config.yaml
num_hidden_layers: 13
hidden_size: 192
num_attention_heads: 6
num_key_value_heads: 6
head_dim: 64
intermediate_size: 576
vocab_size: 8192
hidden_act: "tanh_gelu"
norm: "layernorm"
norm_place: "pre"
norm_eps: 1e-05
positions: "learned"
qk_norm: false
attn_scale: 0.125
bias: "none"
tie_word_embeddings: false
parallel_block: false
init: "normal"
init_std_qkv: 0.0243
init_std_o: 0.00476
init_std_up: 0.0243
init_std_down: 0.00476
optimizer: "muon_variant"
learning_rate: 0.00863
lr_mult_o: 2.0
beta1: 0.93
lr_head: 0.0115
warmup_steps: 200
schedule: "wsd"
decay_fraction: 1.0
decay_shape: "linear"
final_lr_fraction: 0.1
batch_tokens: 65536
max_seq_len: 512
doc_mask: false
train_tokens: 625900000
max_steps: 9551
dataset: "wikipedia_en"
Each number is 128 + 24 x the weight over its row's rms, rounded and kept within 0 to 255. Layers, rows and columns count from 0. Numbers have three digits each. The size before them is the row's rms in percent of the matrix's.

# layer 4 MLP down, 192x576, rms 0.0517, rows 0-42, columns 512-575
099:101099105138127129130116147129178181179116101115143109097098105127138115143125122118162164131131100134080147135127109133171135110140156100095096070150095119119147112127119130112155146103111138
097:097112130153106144088124155115131102162061110133094106121037168116122148144141110146115131124116096116117129135110112132091143157158148108116175155138161117128125122118112122113104101128148184
097:141133113134147104145160135121122099142167100112158133116160096133124152140102120131163170103140152143108086118134139157145121157139143169127141156162140135077147121134130152092116121114123137
103:100164135139092092165081171121119123149133124128160141136178140112124125096126110151125106152120108115162101141121146161105135138106142176130118138101114138139148073102151153138140100146109083
105:132125118175134126137140152193116157011165138138116132119138133115117125090122102146113122135151113092135136138144130092118087137147074096123096124155138164150070110098114122112086149132099166
101:131107144114141139148144125110111158137081135137117107122154182101115128132122140094112153140100138130141126127131131101126143134099153165145140165132137095132159118141144078165145121111145161
096:130146155123131109162142086141109147166120144142118139089136152161086143101132147151166141102089137136131126100160117090103151157126134120150098139110116133152126112102150146123167147122123143
099:108112157112135155140118120182129081136123171144162198122109138131120130169100113112153103168113120120120143115119122060097082108115121169126090101101107152120192135141138140105099122135128130
103:148158145103133173137087169149150152131103119112154164134163069133114080150137148122141144145084121149112162146123159117156220122121099111158119126136087149134113180126123145137127101104158108
109:144102129131090159135087140135084138150120106131143138118148130148140135180083132141155101140108144145114131164119135221151117109139131110131114166130114143159122092084130142121168123124074102
106:156148124152133176101122106111142129115077161136146122134152119127136087188162107134164113127146138184146084173083119108084132125136132140130140145117128135160170082164152149114141162165126118
109:124146144120124133122108121142134159156168093117094138150101119134152083118140179138152140131088130124093105135166119150176132127141101138104145130140133156122101166120068122122123161101183116
100:148116098107088145141127138152082133118155136128129120139111122137080148120079127124147099116149112125125171088072178136151121101154089075140100134095111120152162105138154140098149170113126096
100:121140093116084145095122129126121121164122129136149178185081128129146158101113145106163161129105071152131128142129117102116167113128100140131099137166129137159082118136146110151174153130160096
100:150107105123135139118123173120121114140084104141142203182132149119151139152148165137185115094121141098130149099121135102123109117149087128078154102127130127103110127106097122149118126103103078
108:175102077096104173153150087087110157126149146123168104146123130162130119141141174145148110102146115112128118140085149118118140120140124142126131146123151099148130100096099140103177089129108135
088:095076118138091124133138168156132163099157090109126134174151146126111110086139112116099113136171123130134128105082116115133136171135122103136139153133061150110126178121110140118103133139116083
096:156153159120121100121129111144151116109146152163156079123137164108100130147119176131112118163098121146099084135114117137070146140162120145112186110148150144169137136147183145147162113151155165
101:138126080094152154121155094170120143125128096131148145152115125142123121131127077125121129155110085082123168114111109086123133099158120109153131136147153116117126091111104122130120183149147117
100:137133126120175173178153132147087117106071116148109115119145092147076107146131116080109145135121111138132135139128127138144152110131112150125131122122134131153135106122100131118115155137148158
093:063124115095104147123129162161115118132158183104147149124111172123105188139125068069134100114079124143168136126093146135110116106145134155130153105139163135143165124147135143125121140142118093
100:084090146116100143156176158101118163153159121063102134105099099112103112110142152128148094136101104135112155137134073102146108115121127172093094123113135114149099096150149100114141109115081121
103:057103134144113112111125109138143121144116167154136104142100141127109106112171104090166103122090118136197136174110130139145145147123124113108096093112134090157110104128138204153128127145185136
100:104129122101122128150163111091154143184159123071100127115176163134105145130166141146143123118111120132127087115109140108159090155148139147158158114108119109117149155104186144139152133120133104
108:104070132118100110123080110130118148145186178136147031162090163129124169115163145137173083136167090129098107118131097137148130083108152104076137105109082152096135128130135133142122094132101115
096:159120125120137149149167139126113117135134058142081126123124121133120102135087127086123100110164116137138113137119145150130104152125120106137116109125127136112123134135137137168083145142126115
096:125141072135096116099173121096127092108142114122132086117109090114116124128114058085122161128130110086121073149141139102165122143113137116136124132144154121082109138099113119133156089154128108
098:146100115122123105111127155121132129141143139133138091146146139111160140113123128167090110117152150103074167147158170130103114110129137160132116121098109118119125100114123156124170117169126107
101:103185160148118127167122128115167103140177113153153124136109112133120087095135153143108119117114116186086134119096126157115147135143137110123121115146083104115072108145097088136140137121149109
100:157137133171097163115106090126133127131154111125138140120153111151100092124091134113107130088102119114110161157099122149120138097136177163104103127076121098151144091116142147098128113141103118
106:093110131132124116139169146095127118111087119140126099150102122121146139153162137103147179080113088104138136120121103131127204147151144113169127143106113083172182141144152165118165082142108123
091:148140148149099138148126135097135163085128098176155125103113146156153152114106123121101116134134096144123124145142166146107110122147132089114104182107134140150119143137121116136106116148127111
098:130139139153123132104159153094154094103126093127142139123135138119140171093103120144155142079149109084133143121105115115138087112119163147144123112164159107120119147141134125112162126150083134
094:161145144161118123120094155121143125114085134089133117133096128108136101142143157112169130117099125120126092156157088157147174117154123136137120102111180117178136103147157124117079110167125152
098:139101142105127116102158109153089138137161114160156112175124109157107149088177134151132132163155113124092144133082166107153114149150111121104176134107143107167111141123120115133142113140121110
093:112162121135161160120135108129130141146122100150106154120107097122127084138127148121137109156104084086090144118131124113116150145091145149145124121142136122162131159128128105122154115155144167
102:126128135122154123176165124088115129072133144111102191113125142142149182163143105133136130146110150144142120113158115110121128126105133183142139122088146135137124152124127143135125134115123092
096:166139122150129136096127103086107134149106160150103153134154160133159114133156141105133099113126140132124120127074147119096146103125106169146123117117124131133083130099127114108134047114148103
097:123121112118147125128137133123085145120123151136097142127145117124131159162108169138088107115111113094115171122170108173096138171097090128153136146129117121198109118087173137110099147126150118
100:119081126131119105131131077163122135145119107122122136128141147138153125126132165135170158138126122141087103146100142105111145138138125139123103121119089112109152150133133160119128110131137126
110:133149111108148104157133129101110121126181145107150159078102112109177116133127142125157158122141122152137127145110129127112066125124140152157087147136137109126138098127143121154138094163082083
102:135155161110132157141127067173143143142133133160074093156128130128121187111125156127131179156146104138139131141113126084155127113145156116139132104154123127115114141135094121097183092146120129
104:108141108126143100133123137121096111131128122122148125110111105112155139123091120119108114138107122151143108121136111142128137130133104127135137136132125121162096099154096115126110132120127165